Part of a small language model's weights: width 448, biases.
Each number is 128 + 32 x the weight over its row's rms, rounded and kept within 0 to 255. Layers, rows and columns count from 0. Numbers have three digits each. The size before them is the row's rms in percent of the matrix's.

# gate: layer 4 MLP gate, 1216x448, rms 0.0337, rows 699-733, columns 224-279
# up: layer 4 MLP up, 1216x448, rms 0.0332, rows 699-733, columns 224-279
# down: layer 4 MLP down (transposed), 1216x448, rms 0.0334, rows 699-733, columns 224-279
gate699 096:156150163173091086201095077181147153150154152067088161182111119124094112160087188074195092168106113119131146135171122151135031133141106098156093133113150153118130195085
up699 101:112122133114116110063157105138088117064067164134150111095086119125109108145161138137112149155165199128138132093165158164136135147153173079081092084158118118142181110187
down699 098:052132161114125123052164135124040110042132168136122140157090167172136207134153135103154124114095168123100150140182202173136097136150109126094088133182119142124145144119
gate700 109:116088159143090215107143103180147138158147099172097153107132117142160115110155153101080066133139132188083134147113150187095144081126144118114125112139084126188090137117
up700 109:134148161096105140134118130111150186145148155179135167108137144129105125133167133113149129157148093121167155111153184155081041074126121145170053139183108146142156124086
down700 107:080116114131117153024116177110113155172146136131165142159117155132086200094144102110083154107187162148129101096199168194137102128063119104106126147127165134096126130084
gate701 121:120120177129070110145118081136143146098139165116077170144190148139162185087164161113134173135188172101142154136132182108039092109113114140155171140134161180127183175146
up701 124:070120218087158119160104098165162130174060089068137139118102123111148165116114126105077148074138146167138149127170154144133136151170044110161089125132191131120124158112
down701 119:089174109096155116137139082136172116131116083107064147099134132084138140120097109112121150112134142106126114128193170142093138109145100089122147111131205111098142081133
gate702 115:122082171115101097223118131110088095218133154136149179120132113155168112128136081178099179144149126154124159155126198138102143105131168136197112122083057120107097096143
up702 112:136135074196108161085146159122122113096142124118132131093178101190073080140092113101082112121186100098176113172183089065112143140163101108060159125107090206127086118084
down702 104:124141100089179150138144178074173146153131080121125145112115117150116136136143097058110121090125133138112092223097101093208121148138130113125148145108144116129087091140
gate703 103:126135123115154117155144119101115123074153107134123101104167159122107122153185106103165067118096115128122150167191217144165184101140123116135191096106149108036145086121
up703 108:131159123172096124144130134097190204117128139176136129104123134112139105173186123107159135097132141104166158113204107116153183131108131162124086150158142125071161098119
down703 104:126114130168130112174120115119168164070138106161151151084150161071119121167113111169136133115158084107135109090123125073173182074143174136175121096178139150041153132101
gate704 126:122124109150109178159212173177102151080098156120141101129089155095133121131146091178143103133109132104160115157110091223093131137191122127174097136177082093107105152120
up704 109:061102122177106085095081173101109091102102078101137058134093123102139132094107122156169100108087127125077115128151116102138125139075141080102209171159181170110172122131
down704 106:044176120096167127181127155112035113151091148129120092163122104138119116130143075139046156162099150090105122152089127151121156104132109185164121191108144154121121116173
gate705 087:114142149158133141084116141131110088155116131154092083104171113155087105164148114113123125140075118142130114095170117171146144102108163138163132159160112092158189145126
up705 087:110135113148147147105081106156137091070169086085145136135133194120166087154124151110113132165078128140167171153207158126087126193163123200135163179154165144073102096141
down705 095:142140119136159169150112082091113150091132057123149120139115200114128142195155124135102130111106110103110179126123144148105144157106124164091138175147158220130147080047
gate706 091:163157159127140124105125152146132067120127108100098129119159097110145140124077138109143142195099065140111132181153074125106110100155091118128113125105138167139175132157
up706 094:104106091132141159132116094152128100147165123132139106104189152144135122117118146095125103137126144100176107182167132130182100105101146089061109132075097138175142131060
down706 093:128103074101123181126119098125161168150170094189133139119137171127177091112087135084107091122113117161142166084173179121120143075079129149075150125115152132111085164079
gate707 092:105089143080149139104122101130155148120130119144122138183101153086132147141166158077110163110152150132140132148175144108087079096114111166155099145125144170089180086188
up707 090:104173152127118098084116127110085145107145132071167126117122141113109134121104100169133134085118145129121115077094100085108159111172087147103151159141203082217120151141
down707 099:160133092116113107104102139077124110099062129078131166177147173109147154107094128079144112096115099092118104125095101188053116133135160114095128175094137129133103171183
gate708 098:164084102104165121158136089116096143151107145136137122119125130139105182135168122171136149163154127135119118141099099084166102125067200176070137128167160138132121117162
up708 100:130145125078114200154148113121099126178128062190147141127131111122087120165109111172129121155163143130107189157112095145173149095157133135110165120098081180205102194109
down708 095:104133142116060137128165094095084123153159099139121118127146092180091094153098098159137128195113174098152185163162160107129176114149086204114174108112071136179115124123
gate709 095:123125095082100163104075160138157093152128086081070113142151151138134083121095117119172107109153099160083123165141152135164166162106122103154128154185132169119083111117
up709 093:153129156160146081063117140111121099121167133110050092093147138151147162112119067139117145105095135131094160115181139109112148124155141203182162065143157131112033128132
down709 092:211136118085117138105091081157149098160152165080122115155114132149204156157119152164135098149118127151137082180116181166146072160142177165115089125137166117135107131123
gate710 101:106118115117142086120146112124105142140164119120090175151080147141137119113150113087099162096140084126173086135128101143117103109081084180143180140131130097122091104139
up710 100:108179118067120141188152091081101164151150160135200159134103100134155202149150153116177127091184123205170144146095112108128119134155091153196143118111137161122143107180
down710 105:159182093153129129106096087105051125178112106097166130141150142092111190136131141164132149080118212117125155148093100109140109105180091090118111112123162152097135155195
gate711 100:104129152146150124144121137135144125096158115077124111166150096181116131174085152086120101114115110138133150070154125144159119123122233123192135129097114133162097159176
up711 101:113132133123120120109111158119135111172070133109121167177123102152146077066151139112126104132108159063095185058098154146090093093108089133120124138097111123168171148115
down711 098:123188158129127077103137151180141118119124071138157134148111114142153091120160154131138103123068081126154136097119136149169061091189051139150137194142082073126217105134
gate712 092:109105166129107101121136144176122155121086108136081179135142166121110071156100133150101158089111137154077098154180093109127167117144124174130121172191129114132147110166
up712 094:152140152160174144142120144121116059057106100115125110144101146124187108112136136145119131148152169082090132098102146117133127141148133112137169143146129186092155117166
down712 092:133156133119074121109181150126152135164130094097126085100158174127105096134146124144152131135112113134055175098101151125130117135173116174109094175102177179159118118148
gate713 097:108124106187132151118119156162119080150126129058150122106059133180072156114080113143145126141169110097153093107143051176119148108121072070111164158141143120130087073189
up713 093:109117113088077163141135109137098148146142106136127169119136133108173121111146127147148142174079098172132144177128151148160109107118166107126072151049148118155106164109
down713 100:141091153133090154059123163155096113128162141147138158092148086154157137141142139146077108140095129137125147201105104121074149153187091085160095130119051105129123104061
gate714 096:136100125112186131117095129133155110115122102139114162185169074114128191120111138122150148111129162125172124156178098103100167161101129125103143072107159179142174137118
up714 098:142159153159110139096161108081148104110203134167115112144136122139082120120129106108152172132165086155079147102067145135049150073151128117176127153104161148162098128134
down714 098:164133123120128089092147108082138126167137201094147139167121144146145143102128152154152160097117165108177123134106194144141118088057128120158183166106143168126123062102
gate715 118:144142124135124122151161083126123056092178115172127172165145115118133169150189108168140103125142128087131112156176174123124150139132166159087120109117129078080096158127
up715 123:112173140173191124091141177175160200115075137123120098108093127131074074135090156104123112104107108213142119130073145119139117078128128090135098104093128149193157150101
down715 116:097151208207132129079140189187117191141062113097115104135135078148102079125072191163130122180119129111138096078117127135117141087126137118124082094109136133170132090104
gate716 103:129107068086121110130130156099117116147089079145132144107111084088103170163093143105100116098189093136153108115084162183131147080143168099110197144123145110105094105127
up716 103:086139099183103122145123134106097161127152080105134111110074061116146128100123155097085085112121129108109104124108142181132086118100220113123092152116188117149105172079
down716 106:075150149149131171125128099082146169135174072137116151132104120167178085087118136173128113115125148119138127138061116123124146100102102129125166174113083112131102144116
gate717 085:110125100119120107162135085144141109164140157103116161183116136121109108096155112122211080136147177105140114163132165114098118100153157113118128093137123149154139161159
up717 086:150114150097165153051117154085094086066111158205169076066147169129140155079122048110139162126078087113107139191111122129089137147135113128153096173122190147111114143116
down717 095:159071133145069101156122095124105114140146121125172091150163057100159191080137037124228108174082145101131136138176131123026163085134196060144145144158114099091171144112
gate718 117:107129118143124217165102133149088122190086130054135134185150169136120142139136175146118089109115160097092167149141151117136137102097098162152142165169144084151114125141
up718 107:154135094121111122082115111100131103103123073204101133106137137139139126145066090109101112087128121107150141135094096139056078131101153181151135103120138151105153117145
down718 102:167190115167160133127132147128118129148097137176116170159084120108140171114047135155115074076140160182106118159119107104096131151128150156105156152041117155124139096085
gate719 105:123085150091108134127089118150134136119097109081094063178158069112106063169131157133151141090184147115151140130144094167121095148169085104112139123166147146181118113128
up719 106:105141071114151099149148180111097153140139150147141143146128187092175087107145092167110104113145093100074155140093144101124157162107089101134156182085138109142071109166
down719 099:117092111113120124090189204065073090154136127134070145122105126088161135062095067138096030168173127130113134156119142088136164134083116139152077151130147117111127153166
gate720 109:144152135168154074107122055115042144161129107068132160120150097163146145123156114170117199113111122190123099104147129095087164144144142174122124116157125160117137063121
up720 105:114120131137082162084165089166161155101186109082150062127169144126160141103104159087114149075154074175064110108132144081095076123149168146080142138102131105196133159131
down720 098:110145191132119118114088187194053143121130108076114155146153125136170084172152099114132130124119111132134147150171138113087094118135118208080116097136102102239139101141
gate721 108:189081103151108073153147107101137101185169120056105157136129129118164121113114098158121122092109155095064138100143138145137142157103144173122107124125129153155173129116
up721 102:185094124182134196117114151110094122203062173060141186104108133091175103114082170062176099088120159151155159128133104097177122191129142130087116105114117065126050119099
down721 102:092093162129137144150123165078203082176107119097138131156096124133141129059150152105087094107162166098174115108087138108196127183097196184122151109164163084124166130094
gate722 101:112128131105119075155143035089172108136148152159050105127174125104110073150109131153141136080092116136054105194127083088127168101122211094083169120177191148172072105183
up722 101:173123179097124091181086124152099137106187097138099144138163121096126130161086140140111132092164077129177156087143080055123124114141087160106058107138115148058177124132
down722 102:116165162094123058101150129140120148130162117070067132123113095146138145158099155186106130098118073135150200109108073122140111087145117114105114163140073187147158147081
gate723 083:131115075149164147111137084154180053104116128106132164130139141110145113116176104070151133064141094113160143120158177128160128142070115185127156175093118199124122127154
up723 083:131133152107084154124160183138104163124098149129143164153136134081187141131115165132137193109078120194128111128148060130141142076193160122132118127053186094142117102126
down723 086:141137127139122180083145104147101085150169072149118107118144103076118134109104125076166110167074118131139144131090105138110187103141164136109095093136199113128186139127
gate724 087:089149157103147111073103118100148090091120134131193119168111136084179105112069142128109108145145158089095157171149128090158173167151156110113149154115126092083204133136
up724 088:164134146110089162148133078179095080149125138141127145116148196167096157122151111105181092077139139206091183105141113165104117085077080133080155098111147155180118143155
down724 096:141132085113089101091124140103123125135126132165153092052155129188150167093164151127137130103134147103148191076107158118172121105149107126107161102124123133199105180138
gate725 098:109143179054113126117165118102139124119144058177154121142139117089149082141120156111099123120111119182159071070095128133094107098115135072105098139169132135059143128121
up725 102:085141135129119113072102091117131150129203126150111159123109139152076130109124145149099146160160167098085166085119108135110134178138135126106137161074092142144101163166
down725 097:133151068149119082159125114173133090169137149108163125075054158108104130143155140122141155127112111097121170160102134150089107131126075157129063177119076122172113118118
gate726 091:164130202124149137161095047124135088091157167149123127128173133151132095091087110126127126113106121095125151107080117114137117104148138139086109057235076165055151159100
up726 106:180096164124114123121160109151145169145134104120081152147140148178156085086129085166109079129164076132130111141187113110116211139138105109146150094153147104172075122142
down726 095:135102141133093122129113043153123181065159109101154138161132168194166186103090122123089129114171117133098071124120172146075203139128126132085135088126161181111109081088
gate727 107:161104161114081072192143159162161113140061086102146125136146113097088101127163114063107107138060108142110107055118185132177046118091112094115123131131118132107159081144
up727 110:135142111116126193064103150149153080150107109089155120154083082173129100055139116116146134149079132146141130168168112188165164191132088015145123129095201046083127125121
down727 105:165075084085169137156139088185166125132066147134130149139074095183103159113141128140159080173084128073203207205133141128172139125105110089108176126108137132114093145112
gate728 106:152094070112185101159046092161129175093176103102104099138130095123110173085133081116113111128092115145100070134184143177100151134130129181087141104112083091117116124134
up728 105:044145148127140137096143153111149160125116135149202157164168136126105090097135156230087110139098129127096119143094182136127120099146107109151127158056134103142105147117
down728 102:139106174125112132051134130187068156072155148147140166117118111147126151116136096154086139189071116098127112123154132142149070109145116134079159122142111108006135125081
gate729 096:169164128126175129126125119136122175152087178158053133130079128122134094171130102086123084141127126146097139097156122154178141137145131178132145119150183088128086162095
up729 091:098106165077155107155128149158125091113159116170202112075131134125075145134121109150202149134111103144120119096170143118137172112073121121062136135136084096213132080162
down729 098:110193183119168145174114138128132152122067172171149150125067124123078138089178105123137101184180124151171105093159102125152128108100039135096061169145173099108160116123
gate730 103:092162094181158103126085153143146062123118085097141110103071173105130121091170122073157173102117113087144129146149165130148132103122080120066118137086185111151113110140
up730 118:150126137140151091092181113137110190153148133207152138139178138122078201101155166139193109109150117090114151104170148129195152164127147143098093103137109165168102105067
down730 105:149124170109128136160150183117167099095158148153131114174115117144127179063148073138120170143118130185174051112085132098148117116084111096131124143169158122180120102096
gate731 089:138086106153154079152125101138173138155081155086136095112120080109114186104094129128144076092119090115094120101132108138135109128157114113097117097099086181122135140118
up731 088:103170113084161159120106126142108147092149115151119127139142145109191140121113163109069165114151110155089161169104073095146098066108119117097157125150153039118135139169
down731 096:130147062128099090142100098120068157135123074112146111126120124068119113082148113093176152110096113075119099143060125087092079176161137091131179142167106197130111091190
gate732 096:117161067138071160177129108138149154146083162176212116147156136114149143147098141179104164110110105136116178095151144089120163157146153105123094177180148153147073167066
up732 099:129126126089123173125126143141086112078129146121125130154148167140143130132165120124069124132144121203094118114090076120141143105116128116156111086126114169127093171155
down732 097:092155138157133102173137100102153136116106128092155134185157099082146173107103088121105141162097090085136137090132094111159148086123082139131136073147163182115157124133
gate733 106:120169136182143089175098126057104132148123083123157114149126145095136117131140120140170082089153145158098111171115126079175089089167133164118142147113152157121086172113
up733 107:155151065066163180140146160187112135121154147154148056158140166066166102118144134073160117149088132101138089150151126164063181164058145109073144153142069127126148102143
down733 109:151145090077106092120151188136108156090128114117201101150117166125100130126139098114147109121149128102143156102106092135037195182163168161115123137156095177123131112155